Part of a small language model's weights: gated attention.
Each number is 200 + 20 x the weight over its row's rms, rounded and kept within 0 to 999. Layers, rows and columns count from 0. The size before them is the row's rms in percent of the matrix's.

# v: layer 7 attention value, 384x384, rms 0.03, rows 365-383, columns 288-383
# o: layer 7 attention output (transposed), 384x384, rms 0.0321, rows 365-383, columns 288-383
# up: layer 7 MLP up, 1536x384, rms 0.0363, rows 0-16, columns 288-383
# down: layer 7 MLP down (transposed), 1536x384, rms 0.0322, rows 0-16, columns 288-383
v365,084,202,195,200,158,225,196,183,172,220,159,187,199,175,176,180,167,209,202,214,179,214,171,182,203,197,169,186,222,168,216,205,215,204,187,214,220,234,238,231,211,172,199,213,166,221,201,181,230,194,242,229,176,212,178,205,201,196,180,223,193,192,207,164,185,174,174,213,210,230,189,209,175,194,153,209,227,211,200,184,231,234,205,230,212,198,198,254,175,172,204,223,211,192,209,202,182
o365,079,189,200,185,154,187,180,199,187,186,208,201,190,194,192,186,226,208,207,184,218,187,187,191,205,221,204,239,229,192,164,183,186,189,217,216,202,206,184,226,236,177,189,174,207,185,200,219,212,236,205,200,189,173,208,209,202,224,175,183,192,170,182,186,197,155,212,194,227,192,194,219,214,188,211,202,204,210,198,224,212,188,189,206,235,196,164,198,187,188,191,193,200,197,185,207,179
v366,091,232,212,193,195,186,191,211,203,166,189,233,225,188,213,181,177,209,257,230,231,220,195,193,204,180,206,210,199,159,222,169,202,232,198,256,173,221,201,199,195,182,203,212,216,204,205,181,195,195,223,213,199,201,216,163,215,218,203,239,218,164,192,226,164,217,238,207,206,188,191,207,214,212,166,222,227,193,186,220,216,206,215,204,156,224,172,203,199,196,232,216,195,201,200,210,160
o366,094,194,176,192,166,210,205,198,206,209,194,203,221,216,227,189,212,190,212,186,205,176,182,223,201,194,171,200,180,189,202,204,201,219,169,223,189,203,181,228,160,172,236,199,220,189,198,166,208,214,219,178,196,216,197,215,204,166,204,205,246,128,218,213,188,217,227,188,238,171,192,197,212,227,192,217,201,183,177,201,220,243,212,197,171,232,229,221,198,254,197,205,209,210,183,192,160
v367,091,219,160,170,187,182,236,234,190,188,202,196,216,192,175,194,209,211,169,213,164,187,182,229,184,238,174,183,203,185,224,196,214,205,179,175,220,186,201,178,222,181,179,213,187,211,183,188,179,201,219,193,210,181,194,185,183,175,179,198,181,203,223,163,233,176,185,231,192,194,194,204,185,217,187,190,195,194,204,184,251,182,222,230,177,162,206,244,220,169,170,183,189,182,197,220,206
o367,091,199,190,183,197,176,208,200,180,187,207,218,201,230,199,208,194,211,196,218,208,211,184,198,197,219,210,206,170,200,190,223,226,187,173,172,172,211,229,186,243,218,216,203,180,206,221,181,226,233,199,189,189,177,199,183,207,232,164,172,194,237,196,215,201,226,207,232,188,207,210,178,192,236,192,181,207,196,220,176,216,188,190,182,194,210,183,208,198,172,159,214,230,204,187,200,226
v368,081,219,200,221,183,232,189,208,202,250,160,196,189,231,153,191,202,208,211,220,240,189,190,252,159,197,195,181,216,216,191,189,198,227,213,223,208,201,213,206,234,191,211,185,204,206,183,191,187,198,201,224,171,193,195,211,190,174,180,196,182,206,213,216,199,210,225,199,192,209,219,223,201,162,200,195,197,212,161,188,178,214,209,191,200,195,191,224,187,199,188,174,230,223,202,180,219
o368,078,224,190,180,205,206,207,220,214,207,205,176,196,202,198,190,212,190,205,182,204,219,192,235,205,195,195,189,190,221,193,171,183,224,235,238,206,214,136,179,210,184,213,193,188,233,183,237,182,173,186,182,179,162,177,207,193,193,183,161,218,181,243,196,192,192,203,200,183,194,212,201,206,215,183,193,212,210,177,240,209,219,178,176,210,223,205,209,224,243,198,189,178,228,163,197,210
v369,081,197,192,187,206,184,205,194,220,175,225,206,178,212,228,223,230,175,211,209,213,189,202,241,193,186,201,195,216,232,193,191,194,197,212,222,212,209,183,183,195,185,213,136,199,198,190,159,154,215,158,216,220,192,195,212,196,233,218,188,179,200,213,217,226,205,192,224,185,197,171,190,196,230,205,201,229,161,230,202,220,203,199,176,197,201,191,194,193,193,191,225,200,198,206,221,185
o369,085,205,226,203,197,184,208,186,206,211,189,194,170,227,182,193,225,185,200,182,191,188,202,182,203,193,207,236,213,192,217,155,206,234,171,208,206,213,210,225,198,176,228,164,169,207,182,190,199,212,182,216,177,191,176,182,199,186,243,199,226,186,206,221,238,214,191,215,171,209,192,203,189,237,213,167,168,191,221,186,242,177,173,221,170,213,183,212,188,222,221,233,196,227,201,221,222
v370,090,203,199,196,198,200,198,218,203,226,200,205,204,220,191,171,202,226,191,178,207,189,185,191,197,179,183,206,190,167,202,201,172,189,184,193,213,206,203,215,209,174,215,182,165,203,208,186,216,205,246,183,188,218,208,182,256,201,161,183,213,206,234,213,217,247,230,209,194,216,211,247,209,188,181,241,211,219,170,194,183,220,183,214,196,166,200,208,172,205,207,203,189,191,212,196,177
o370,081,157,200,190,205,219,193,236,203,194,184,213,211,204,191,193,190,207,186,182,180,171,193,190,208,178,232,173,205,216,199,211,191,195,185,210,219,198,187,207,214,198,222,195,199,184,219,201,175,196,203,207,196,205,188,201,197,193,193,190,200,178,207,215,213,208,182,202,165,195,179,192,228,206,188,182,192,175,211,215,174,222,197,218,182,191,193,199,204,228,209,204,185,179,155,192,173
v371,094,195,211,196,193,154,213,202,204,203,182,194,202,197,178,199,211,228,208,220,193,212,237,198,187,217,218,234,197,175,177,190,218,207,227,208,227,200,197,221,199,215,187,180,220,183,235,216,166,170,183,210,178,205,235,199,170,236,206,187,215,192,171,222,191,214,196,184,196,190,210,206,221,219,209,224,221,196,199,219,198,205,196,169,157,222,189,186,210,192,208,212,197,237,174,237,167
o371,091,196,209,143,176,170,207,223,225,224,190,196,176,214,153,203,203,175,219,174,205,191,197,171,190,213,218,172,187,213,210,172,213,250,203,169,220,181,202,211,208,205,181,190,215,224,197,211,180,207,200,174,224,197,240,203,188,230,197,208,230,201,195,198,197,229,197,184,200,191,189,215,179,197,199,243,226,215,193,209,223,207,197,189,185,231,218,188,231,231,177,204,182,200,185,199,204
v372,078,226,209,203,204,195,179,193,186,191,168,208,234,210,170,151,179,193,172,218,190,207,209,185,198,192,204,208,191,158,180,194,189,179,215,160,168,195,197,216,194,241,188,192,205,201,224,207,195,181,259,211,187,219,172,217,205,187,167,240,202,196,181,199,202,161,250,159,225,209,211,187,189,173,211,229,173,197,169,220,175,188,218,230,194,215,231,225,209,179,185,207,197,220,211,164,193
o372,082,215,190,193,214,204,186,189,211,185,204,196,224,187,213,204,207,179,231,166,196,207,221,184,190,209,181,204,205,201,185,195,211,194,183,177,194,241,224,216,172,244,204,194,210,202,216,187,192,183,195,170,185,218,216,213,199,217,194,199,194,188,224,173,193,179,197,191,288,185,205,188,220,189,200,261,215,184,203,216,183,194,209,210,232,170,199,201,240,223,183,205,174,209,194,188,187
v373,083,210,194,237,221,190,227,195,189,204,222,210,231,215,263,212,215,176,191,178,234,169,206,166,180,216,185,197,196,196,224,192,195,219,178,221,214,181,220,210,209,218,210,218,157,191,204,191,213,178,201,181,181,175,175,207,199,215,193,210,190,202,238,214,215,242,162,213,229,187,232,246,181,209,185,218,213,202,243,223,230,220,191,200,209,228,189,214,223,220,200,177,220,164,200,181,216
o373,085,194,210,204,235,187,224,176,199,205,219,186,196,227,178,215,201,195,180,228,165,221,181,208,184,216,204,183,231,227,215,162,190,201,199,194,172,182,164,210,225,189,199,207,191,193,155,186,196,202,204,205,194,191,187,218,196,200,180,204,185,213,217,207,226,239,175,165,212,186,205,229,183,213,206,227,194,182,183,233,234,198,204,193,224,171,206,186,194,206,199,210,203,199,208,184,186
v374,089,181,214,203,200,197,212,209,174,198,200,183,201,203,183,219,229,182,217,181,171,171,224,147,178,204,173,222,198,174,182,190,194,206,207,217,222,227,232,200,192,218,164,181,228,150,202,197,196,203,156,193,199,184,168,228,184,231,232,224,190,230,203,161,154,196,173,184,229,211,213,177,196,203,207,216,193,197,253,213,206,227,179,182,202,223,181,201,197,220,209,203,203,201,189,178,198
o374,088,228,205,190,188,190,196,187,189,204,196,186,202,151,201,211,180,234,200,187,195,206,181,208,172,213,208,202,197,191,205,189,158,205,211,184,172,194,195,196,210,228,149,203,192,204,174,186,198,224,186,199,241,183,204,198,198,206,236,235,205,230,178,171,167,215,228,170,237,209,219,215,225,179,210,201,200,177,188,201,218,235,217,183,187,198,185,192,204,195,195,178,216,179,221,221,222
v375,086,195,199,182,178,195,211,211,237,201,222,191,192,205,212,194,222,201,212,182,219,188,219,251,183,217,183,240,180,226,225,191,204,199,194,219,210,185,219,178,187,198,195,179,195,198,173,203,217,237,158,176,220,187,215,176,197,216,213,180,174,165,184,217,207,232,169,216,183,189,202,215,217,218,214,163,207,202,225,207,208,188,226,230,204,202,203,180,201,180,190,214,188,213,194,223,199
o375,088,193,228,177,224,191,202,224,213,210,208,187,187,233,205,163,213,225,195,241,199,194,188,216,183,208,232,197,193,223,214,204,221,198,203,214,184,214,218,142,207,196,165,164,224,177,197,167,219,205,194,215,226,179,195,208,192,181,221,193,188,189,183,234,204,227,184,211,128,238,168,219,212,214,209,156,212,180,203,222,193,213,213,217,150,191,216,221,187,181,206,204,197,224,209,221,200
v376,080,205,168,188,213,166,194,245,211,192,241,185,210,200,215,203,189,213,191,189,194,197,222,230,213,202,206,247,175,217,207,196,191,184,198,205,218,206,175,221,219,242,160,152,194,203,217,203,163,216,179,190,198,209,200,228,196,199,226,154,183,198,164,182,184,246,168,184,225,165,202,232,208,226,186,190,196,242,231,214,201,209,215,193,176,176,180,201,169,178,196,219,196,220,205,225,213
o376,082,200,203,192,227,195,212,194,218,244,202,166,197,216,201,178,216,216,208,229,147,189,200,217,204,198,219,239,195,207,237,226,195,216,199,191,223,222,196,229,191,219,203,185,170,200,208,218,204,205,179,226,192,204,199,174,198,205,201,171,185,190,207,191,195,212,166,208,248,206,184,190,204,232,204,188,208,162,200,212,219,181,196,208,148,205,232,200,198,184,167,204,169,205,182,204,205
v377,089,184,200,222,174,194,190,216,183,248,176,189,208,196,185,215,169,197,211,220,227,211,175,208,171,156,170,216,214,220,165,184,211,213,188,229,200,179,219,191,242,194,185,194,213,221,174,184,232,226,204,220,221,241,170,239,186,201,186,233,197,194,211,208,202,228,193,214,228,214,178,185,170,171,210,206,202,205,207,226,196,222,199,173,236,203,212,197,173,212,227,168,188,236,225,173,211
o377,085,165,205,216,179,213,214,242,200,205,193,190,204,170,156,181,204,191,194,220,190,188,189,227,161,191,183,192,205,182,196,204,200,184,210,237,213,203,190,162,213,201,196,179,189,175,185,176,212,199,193,244,172,195,207,193,172,204,179,202,218,194,225,206,190,210,210,182,227,194,204,193,203,198,162,175,176,221,189,199,192,219,185,236,205,215,191,207,206,222,234,174,172,169,217,176,203
v378,085,208,188,213,187,201,209,193,178,222,180,180,205,166,180,172,193,192,201,237,180,182,169,184,208,189,168,194,214,184,191,185,196,204,169,204,217,226,220,204,231,232,189,234,167,208,194,212,199,210,205,190,193,195,216,215,208,214,186,207,190,228,245,161,169,180,207,180,202,217,223,184,203,174,231,184,231,232,182,244,208,224,197,210,182,183,220,268,208,181,221,220,186,215,230,193,194
o378,083,194,157,186,175,214,203,207,212,230,219,192,179,138,215,206,181,231,202,246,180,177,211,207,207,209,186,172,196,219,210,183,158,174,202,205,198,202,195,209,224,227,170,211,218,207,211,208,197,226,189,197,216,227,208,207,191,211,213,180,180,211,221,182,189,195,211,205,227,220,213,179,244,181,219,204,234,218,195,205,208,217,226,192,190,177,200,198,211,186,203,201,181,159,215,182,197
v379,093,204,193,198,194,224,195,246,216,189,188,217,161,230,203,181,188,193,198,199,218,197,220,192,195,207,252,230,207,208,201,196,206,196,198,233,217,211,208,227,172,224,185,160,211,191,224,213,157,226,152,184,217,211,152,215,201,214,203,190,216,189,177,184,221,209,189,193,227,209,213,173,197,192,158,192,185,207,231,214,213,214,191,203,208,215,174,191,193,182,184,229,187,249,203,218,180
o379,096,211,194,203,168,243,182,227,175,189,180,179,203,198,205,211,198,176,214,189,206,231,215,215,223,213,230,191,204,205,222,220,201,191,220,190,234,201,187,231,199,207,184,173,222,203,229,232,199,181,186,208,211,218,200,186,202,221,213,240,192,192,164,203,222,233,209,185,216,201,213,200,198,212,207,219,208,230,181,222,237,207,195,244,186,243,219,218,209,201,219,209,163,179,198,223,174
v380,089,162,160,190,209,201,187,224,240,206,234,159,216,228,195,195,214,170,178,203,213,172,186,195,199,198,186,202,177,240,203,195,144,169,192,186,217,172,205,220,210,188,185,186,198,207,191,235,181,207,177,195,183,216,194,191,195,172,204,141,196,194,216,216,186,239,226,199,213,177,230,234,193,219,179,179,240,212,198,164,220,181,210,172,212,199,201,203,218,207,180,182,207,184,183,179,194
o380,087,191,226,228,245,186,189,230,187,201,191,161,224,194,171,178,173,200,190,187,185,169,187,196,190,185,207,206,148,189,215,180,159,218,205,227,203,201,179,194,162,188,185,200,164,201,194,222,202,188,194,204,190,202,196,192,199,183,185,175,163,205,215,189,207,220,203,242,219,187,186,213,211,207,215,200,207,194,175,234,199,189,208,181,195,190,230,221,193,238,204,181,191,203,213,209,224
v381,082,196,220,177,191,209,199,169,209,183,166,203,174,187,166,191,223,209,146,180,179,196,239,209,208,175,210,219,208,232,198,195,179,211,185,174,177,183,217,187,211,199,213,175,216,204,204,203,196,208,211,223,205,201,163,179,229,189,175,196,197,214,224,184,231,170,183,179,188,162,204,201,193,195,194,172,222,189,232,203,208,211,170,157,201,182,253,183,198,221,185,194,213,210,204,212,192
o381,076,200,238,176,224,244,203,208,181,185,199,176,183,208,221,208,209,222,198,169,200,218,177,177,205,197,278,190,234,165,190,192,201,198,195,194,183,194,210,193,215,220,193,197,229,203,221,187,183,207,191,209,156,214,200,200,181,202,167,197,157,212,180,194,221,195,176,212,206,186,209,228,201,172,194,192,166,194,206,176,185,180,175,191,211,178,179,188,180,216,224,206,227,200,184,202,219
v382,089,179,224,214,216,211,180,177,167,216,169,192,204,177,190,203,217,214,213,191,202,131,198,204,202,193,191,183,213,193,197,189,170,230,232,177,178,146,186,224,193,165,220,222,203,205,211,217,180,202,148,201,166,220,206,194,200,198,198,196,212,207,197,193,200,182,182,162,207,204,190,207,179,177,210,185,185,187,248,202,210,206,168,185,202,174,230,193,198,196,192,205,187,208,241,235,231
o382,087,205,187,216,181,175,210,190,200,207,189,185,185,187,243,204,218,219,217,227,203,177,201,172,189,166,200,206,239,196,215,210,187,163,220,222,196,197,177,215,193,220,207,197,189,191,200,192,201,217,166,199,221,184,195,200,245,261,189,203,189,237,226,185,174,203,213,184,184,236,201,233,245,193,191,198,186,193,183,187,215,202,199,182,202,242,183,213,201,214,225,200,183,190,208,207,168
v383,099,220,225,190,200,202,186,208,201,234,190,199,212,193,197,189,230,182,181,192,186,202,220,193,241,169,216,177,199,205,222,191,217,203,207,160,162,182,216,185,196,232,207,212,223,199,191,157,170,165,213,206,228,212,177,184,198,196,249,139,189,227,203,200,196,225,210,201,232,204,177,199,232,219,183,202,183,175,207,172,213,196,190,217,174,194,197,228,202,206,225,168,208,189,182,162,193
o383,090,227,220,182,199,203,204,192,156,237,210,206,216,195,203,237,216,196,174,188,210,226,195,175,219,185,206,221,172,205,204,209,233,226,203,208,168,204,184,202,177,177,261,234,179,187,199,195,200,195,207,199,180,225,177,206,225,201,207,213,211,193,179,203,180,217,197,204,240,214,209,230,217,219,199,215,177,160,180,173,224,212,173,221,191,180,212,180,199,212,205,166,213,203,214,187,198
up0,090,183,197,215,207,166,184,210,211,225,217,216,194,188,193,204,193,192,184,208,143,230,189,226,203,206,222,183,202,219,191,201,188,242,163,210,231,169,159,186,205,184,211,237,166,218,225,235,221,210,195,196,216,207,167,218,224,200,260,197,231,246,202,177,224,209,166,217,213,221,207,157,223,225,196,173,172,205,204,205,185,239,192,174,193,203,198,212,191,198,174,201,218,216,173,194,196
down0,093,202,181,201,200,215,189,205,226,192,221,200,216,205,217,241,162,192,197,210,185,193,211,201,174,200,195,207,209,198,176,191,200,239,204,178,197,196,194,152,208,194,175,206,221,162,192,166,175,173,190,197,192,197,210,209,198,206,182,170,226,201,180,173,199,199,204,226,200,194,193,187,191,216,182,223,208,170,218,216,169,225,199,206,200,186,198,187,176,179,163,215,188,192,192,211,231
up1,098,231,203,182,202,216,185,200,215,212,204,203,188,215,209,169,201,165,206,190,219,179,235,194,220,198,163,201,203,214,187,228,219,222,235,210,222,160,226,185,157,205,223,207,178,170,162,213,243,206,242,228,239,185,199,209,175,203,211,208,219,221,228,206,213,220,199,177,204,202,190,184,175,208,201,196,219,210,184,188,200,220,190,198,200,187,202,229,207,198,186,201,253,228,184,189,188
down1,099,183,153,190,218,232,187,175,164,185,187,212,210,191,174,200,211,188,209,165,202,180,200,226,224,196,248,201,216,180,220,191,178,205,165,184,209,225,179,193,208,201,182,185,190,206,192,212,180,216,195,188,187,197,199,180,200,231,219,230,226,178,194,210,152,164,218,190,199,211,167,187,238,196,188,180,198,202,165,210,213,189,165,211,204,242,190,205,185,230,219,172,169,215,197,220,212
up2,093,194,244,217,201,204,223,207,218,214,184,208,184,205,186,201,193,218,195,195,185,203,161,219,246,199,212,189,201,205,176,188,213,201,214,202,251,224,187,190,137,249,212,183,198,195,223,186,208,192,170,255,227,227,167,212,190,194,236,183,191,211,199,198,206,185,193,161,192,176,201,167,200,207,167,199,207,198,219,199,197,183,207,237,210,178,204,215,200,182,176,164,200,195,214,212,227
down2,095,196,194,211,192,225,195,205,220,166,201,178,184,227,177,227,202,195,244,208,184,187,222,174,241,191,197,190,216,197,204,151,214,213,194,193,191,239,186,191,166,196,223,201,209,196,207,198,224,197,211,238,194,213,216,221,231,212,213,215,224,227,214,212,219,203,213,198,165,200,204,197,172,194,202,221,195,201,241,235,204,187,164,189,226,189,234,196,167,182,201,195,196,208,227,222,185
up3,099,180,214,219,195,226,192,201,206,249,194,224,201,225,160,188,208,183,197,205,164,240,214,195,188,216,189,207,236,202,190,172,203,187,238,194,235,215,183,178,196,198,200,194,207,220,164,191,184,168,179,196,183,170,172,211,166,171,199,158,235,183,196,215,195,190,203,178,216,177,186,177,201,207,181,214,207,242,224,236,203,209,207,199,190,234,201,205,234,181,193,184,177,244,191,204,229
down3,100,191,175,197,174,213,179,166,213,248,190,204,205,189,193,212,183,190,215,188,201,208,177,212,208,196,202,195,180,199,192,210,166,192,222,183,206,184,196,187,190,212,185,169,178,226,181,190,171,216,223,188,196,186,177,197,190,216,176,184,221,184,179,214,181,203,204,168,223,202,208,210,213,195,198,193,189,220,184,196,198,236,180,233,204,238,176,179,209,193,225,185,201,222,223,169,209
up4,104,168,181,220,173,199,213,170,218,224,251,194,234,225,189,199,177,205,248,203,212,194,201,230,198,222,194,205,190,167,204,195,218,183,223,183,221,198,186,217,190,214,180,199,195,206,184,246,171,210,214,191,222,193,191,210,186,174,215,237,214,183,221,192,211,186,181,145,205,186,189,181,194,201,206,218,192,218,226,136,204,182,223,182,189,201,209,257,223,190,184,207,155,171,228,166,183
down4,103,180,209,173,192,199,216,212,153,242,219,177,193,194,184,218,208,190,194,160,177,219,199,208,213,196,209,206,161,212,189,198,206,215,237,198,193,206,229,191,206,161,179,190,187,222,214,238,233,235,235,200,214,207,217,196,225,223,199,249,228,196,221,205,186,172,168,243,193,230,226,237,217,171,232,173,206,176,202,222,198,209,195,217,238,209,195,212,197,182,175,235,176,211,191,210,260
up5,096,225,199,205,190,184,164,219,246,208,218,195,176,210,200,213,212,194,193,217,162,207,204,190,161,214,219,208,183,174,204,176,183,250,218,214,239,236,188,196,178,199,155,187,193,207,166,229,219,208,197,213,240,148,178,197,206,206,215,184,166,194,235,196,176,231,164,199,170,216,188,191,213,186,220,189,192,196,182,233,175,236,210,167,196,192,178,200,209,207,189,202,222,213,199,194,216
down5,104,196,182,199,216,203,234,239,189,220,197,184,204,219,191,195,181,167,193,179,165,191,175,191,181,204,202,198,190,190,197,242,222,219,199,191,227,195,169,169,206,197,203,195,206,176,151,194,212,203,190,182,227,172,211,179,182,211,185,192,185,173,190,220,201,231,168,193,163,201,183,215,203,170,215,183,231,184,207,159,206,192,177,190,196,238,192,217,212,218,204,196,233,206,190,204,259
up6,097,181,226,178,206,209,182,190,193,213,201,208,221,176,186,199,150,178,227,204,152,210,195,176,194,206,174,181,222,215,209,183,169,201,216,200,174,207,198,213,163,207,183,201,182,178,216,208,202,161,220,194,201,222,195,190,161,194,205,217,168,172,215,193,201,184,184,215,202,223,175,234,187,205,190,175,205,179,220,227,173,212,230,184,163,186,239,218,198,185,207,207,211,180,192,220,217
down6,099,188,198,171,188,186,217,198,173,197,169,192,177,199,176,204,215,196,222,187,192,203,187,174,188,196,208,168,168,188,191,188,221,199,194,191,195,226,200,190,204,189,222,235,182,203,206,167,150,186,179,222,234,191,187,180,191,212,214,212,204,195,190,227,248,208,211,219,187,219,184,205,182,238,194,205,220,168,204,220,209,189,192,184,165,222,200,230,187,183,224,201,248,199,178,202,174
up7,093,196,228,186,206,196,240,188,220,191,203,176,180,241,225,163,203,194,157,184,165,183,195,219,193,223,241,196,206,231,178,177,178,216,210,181,195,189,220,180,183,194,200,204,223,185,211,193,203,194,179,211,238,192,197,236,178,151,212,235,225,181,209,225,181,205,183,186,204,200,186,215,198,193,185,222,231,172,187,204,178,147,178,204,220,218,217,206,220,201,202,184,205,188,208,198,214
down7,096,241,206,204,225,218,206,181,165,195,168,219,192,234,255,216,211,219,205,189,177,165,205,210,202,183,199,206,193,191,185,228,159,193,191,191,169,203,212,158,204,206,201,202,182,167,213,233,190,194,181,215,220,159,207,200,233,207,221,209,184,243,222,209,197,185,213,199,195,187,227,196,206,192,212,224,176,185,214,208,233,211,198,165,184,177,204,174,208,175,145,212,188,189,211,239,167
up8,083,194,217,203,209,178,228,196,186,226,183,232,225,190,213,178,211,239,232,193,210,212,178,207,206,225,162,206,232,231,162,202,203,203,188,234,172,244,200,193,180,198,214,217,191,190,207,236,187,193,218,255,210,215,234,241,227,188,185,227,179,232,180,230,200,177,206,195,204,203,220,228,189,235,219,219,240,186,203,177,192,211,181,213,224,217,189,202,211,190,194,212,199,160,206,210,235
down8,085,235,207,215,231,166,192,175,187,186,186,185,198,190,230,220,187,195,202,218,175,184,185,215,197,172,190,181,173,208,200,214,197,222,201,183,198,223,184,190,192,193,196,185,195,192,203,187,180,194,215,180,207,211,219,178,187,211,232,197,174,251,225,204,231,179,207,215,206,209,179,240,155,210,239,187,214,158,195,212,192,165,189,147,211,202,163,213,188,209,203,211,207,193,201,176,196
up9,102,197,226,174,213,207,235,195,177,199,181,210,206,184,148,172,231,168,218,211,186,210,218,211,169,218,185,185,187,168,204,192,187,183,205,184,202,208,208,194,184,213,161,185,209,233,179,229,217,214,204,198,210,166,214,224,220,167,177,174,173,238,215,189,205,173,242,192,195,195,176,197,167,156,188,210,203,197,243,212,187,208,177,182,197,220,203,188,208,207,183,155,213,166,187,231,211
down9,098,181,181,202,200,185,213,213,169,219,227,242,212,224,197,191,188,216,163,193,202,198,193,234,192,182,191,198,199,188,194,216,210,195,235,228,185,235,194,157,181,194,205,212,184,231,179,210,173,188,181,214,183,194,185,240,169,221,191,214,198,204,191,203,217,185,224,202,191,204,234,205,193,181,213,210,231,209,204,224,187,216,175,148,218,206,187,173,250,216,214,195,246,211,236,180,218
up10,102,224,180,187,212,191,197,196,195,183,190,220,214,179,195,186,207,213,189,190,183,175,194,188,222,225,213,199,198,193,206,186,206,198,178,181,214,231,230,198,181,226,168,183,217,175,180,225,202,175,211,191,191,160,218,221,206,213,208,211,180,231,181,250,202,215,193,193,212,218,227,168,227,205,220,237,189,167,184,205,165,189,207,220,208,191,239,200,212,215,206,228,184,198,210,213,185
down10,099,186,202,197,218,195,205,211,174,191,234,224,207,215,202,173,196,171,230,212,213,227,201,205,219,222,184,219,163,191,169,192,224,185,233,199,172,205,201,214,241,193,224,242,206,196,190,191,185,158,223,223,174,188,209,195,206,144,200,204,172,211,174,193,201,203,171,192,179,252,187,203,188,200,212,214,209,214,238,210,203,168,227,219,202,194,214,204,251,178,180,189,191,180,192,205,207
up11,111,200,225,229,212,164,169,210,225,186,186,201,173,182,168,206,190,190,198,189,210,220,213,185,189,221,184,197,214,191,183,217,213,200,212,184,212,189,183,218,179,214,172,174,218,201,189,256,221,192,206,189,197,194,217,213,225,194,231,168,191,192,234,185,192,234,194,191,220,184,164,186,193,226,203,213,217,154,271,219,191,232,227,197,227,238,193,237,176,211,200,191,193,169,211,215,239
down11,109,244,158,221,201,206,172,182,224,186,217,227,205,217,226,212,201,218,184,214,210,219,203,214,195,219,242,225,216,178,186,215,213,242,199,238,196,221,221,226,189,195,206,208,193,188,187,179,207,190,241,192,202,163,201,194,213,238,184,216,196,205,185,182,189,200,221,229,200,172,180,223,201,218,235,198,218,181,160,231,175,199,166,214,206,165,255,215,210,177,199,188,213,183,196,181,196
up12,083,192,229,215,219,196,170,207,183,195,205,167,176,212,224,197,192,219,178,186,189,208,198,210,168,221,199,216,206,199,210,204,142,227,179,237,257,192,191,191,195,177,202,175,186,211,226,225,192,172,161,226,250,218,173,196,201,209,213,193,209,239,184,221,192,200,181,205,239,219,205,220,229,206,210,200,167,205,156,200,221,182,176,193,202,187,212,213,229,232,179,183,188,213,208,215,200
down12,089,192,222,187,187,168,189,198,215,194,195,198,188,220,213,172,210,193,221,169,199,197,204,209,221,230,217,198,201,218,214,218,185,241,209,205,231,205,202,196,186,218,204,181,229,211,235,201,194,182,157,195,193,191,167,168,224,200,195,193,159,208,217,195,220,204,213,222,249,202,173,204,184,171,168,192,208,197,201,214,221,175,194,187,179,195,183,183,169,200,231,206,170,227,181,211,176
up13,097,226,221,213,200,215,221,186,184,191,214,212,205,201,190,212,221,200,169,213,178,233,195,194,206,203,227,213,230,186,216,180,198,210,226,203,167,210,209,198,224,180,218,183,207,172,236,194,204,145,194,225,192,197,156,192,205,207,211,193,193,215,214,219,175,181,193,161,187,192,187,198,249,211,187,226,225,229,198,219,213,182,211,213,201,180,176,224,221,173,215,192,203,197,237,205,185
down13,102,195,211,207,205,178,209,197,188,248,217,177,209,213,174,187,203,205,203,166,208,205,214,206,164,204,228,205,194,213,233,219,206,183,203,201,222,179,193,212,222,235,214,185,192,192,234,175,203,216,143,214,232,212,182,201,217,209,199,227,238,157,197,214,195,204,207,170,203,242,179,155,181,201,196,197,189,215,212,184,200,228,199,189,226,202,230,205,182,200,180,208,175,193,234,210,218
up14,091,184,202,184,212,196,194,148,210,216,216,187,174,211,206,199,166,223,191,222,192,179,212,210,198,191,191,215,203,182,194,200,183,217,181,217,173,178,223,190,220,199,188,232,201,212,200,252,189,175,192,186,231,195,195,172,207,178,203,182,183,178,203,188,186,161,193,174,196,219,186,184,227,191,197,193,197,194,230,215,152,245,192,195,204,230,183,197,213,211,189,201,180,235,214,206,163
down14,092,206,178,185,200,210,193,197,197,220,227,215,197,173,200,187,191,245,206,200,216,168,171,204,200,229,217,187,210,206,210,204,215,218,179,164,178,212,187,174,203,203,180,181,203,195,198,178,188,206,218,203,234,235,191,232,189,182,216,190,204,204,187,194,188,203,189,202,204,168,198,174,204,194,205,193,218,193,177,227,218,208,192,216,197,194,194,176,195,206,206,243,221,166,175,215,177
up15,109,192,220,185,189,186,210,179,207,195,191,191,208,216,186,241,197,184,185,178,188,209,221,190,238,187,182,192,213,242,184,192,186,211,186,209,174,178,218,225,223,228,198,236,230,188,226,186,199,226,198,188,241,231,201,191,170,195,213,223,177,218,205,218,208,229,160,221,199,220,202,232,193,217,212,176,208,170,197,218,203,264,220,188,236,239,182,215,239,185,200,213,173,209,226,199,198
down15,107,210,186,212,215,183,197,198,185,230,175,200,180,196,229,194,208,208,170,244,206,212,195,226,197,207,205,211,156,193,241,219,208,184,156,226,192,174,233,189,189,216,200,188,225,171,221,186,228,202,240,208,208,191,194,190,178,202,229,205,185,198,185,173,208,225,250,176,159,168,166,194,208,227,202,184,189,196,184,212,184,213,209,186,227,197,220,208,173,214,165,173,168,191,218,206,204
up16,095,216,241,232,241,198,207,200,222,167,178,198,182,204,194,206,225,186,203,155,225,179,220,205,182,237,198,206,217,211,209,181,211,192,180,193,220,186,184,187,189,187,196,202,210,232,209,185,164,190,201,224,190,182,197,195,180,197,190,217,186,174,183,176,209,187,222,208,195,172,190,186,174,229,200,191,185,174,201,201,207,215,220,190,248,175,177,215,192,222,179,155,202,188,211,206,202
down16,096,170,202,248,223,219,185,171,208,212,179,186,195,217,191,199,214,216,215,181,180,204,202,215,197,213,174,221,179,227,209,180,196,221,198,186,220,190,209,214,187,197,201,205,223,222,203,184,206,190,199,186,217,196,186,186,174,163,175,177,193,184,225,197,219,202,192,209,196,175,193,170,189,209,207,205,214,200,225,188,214,177,181,192,181,219,154,253,185,220,221,196,194,186,202,195,208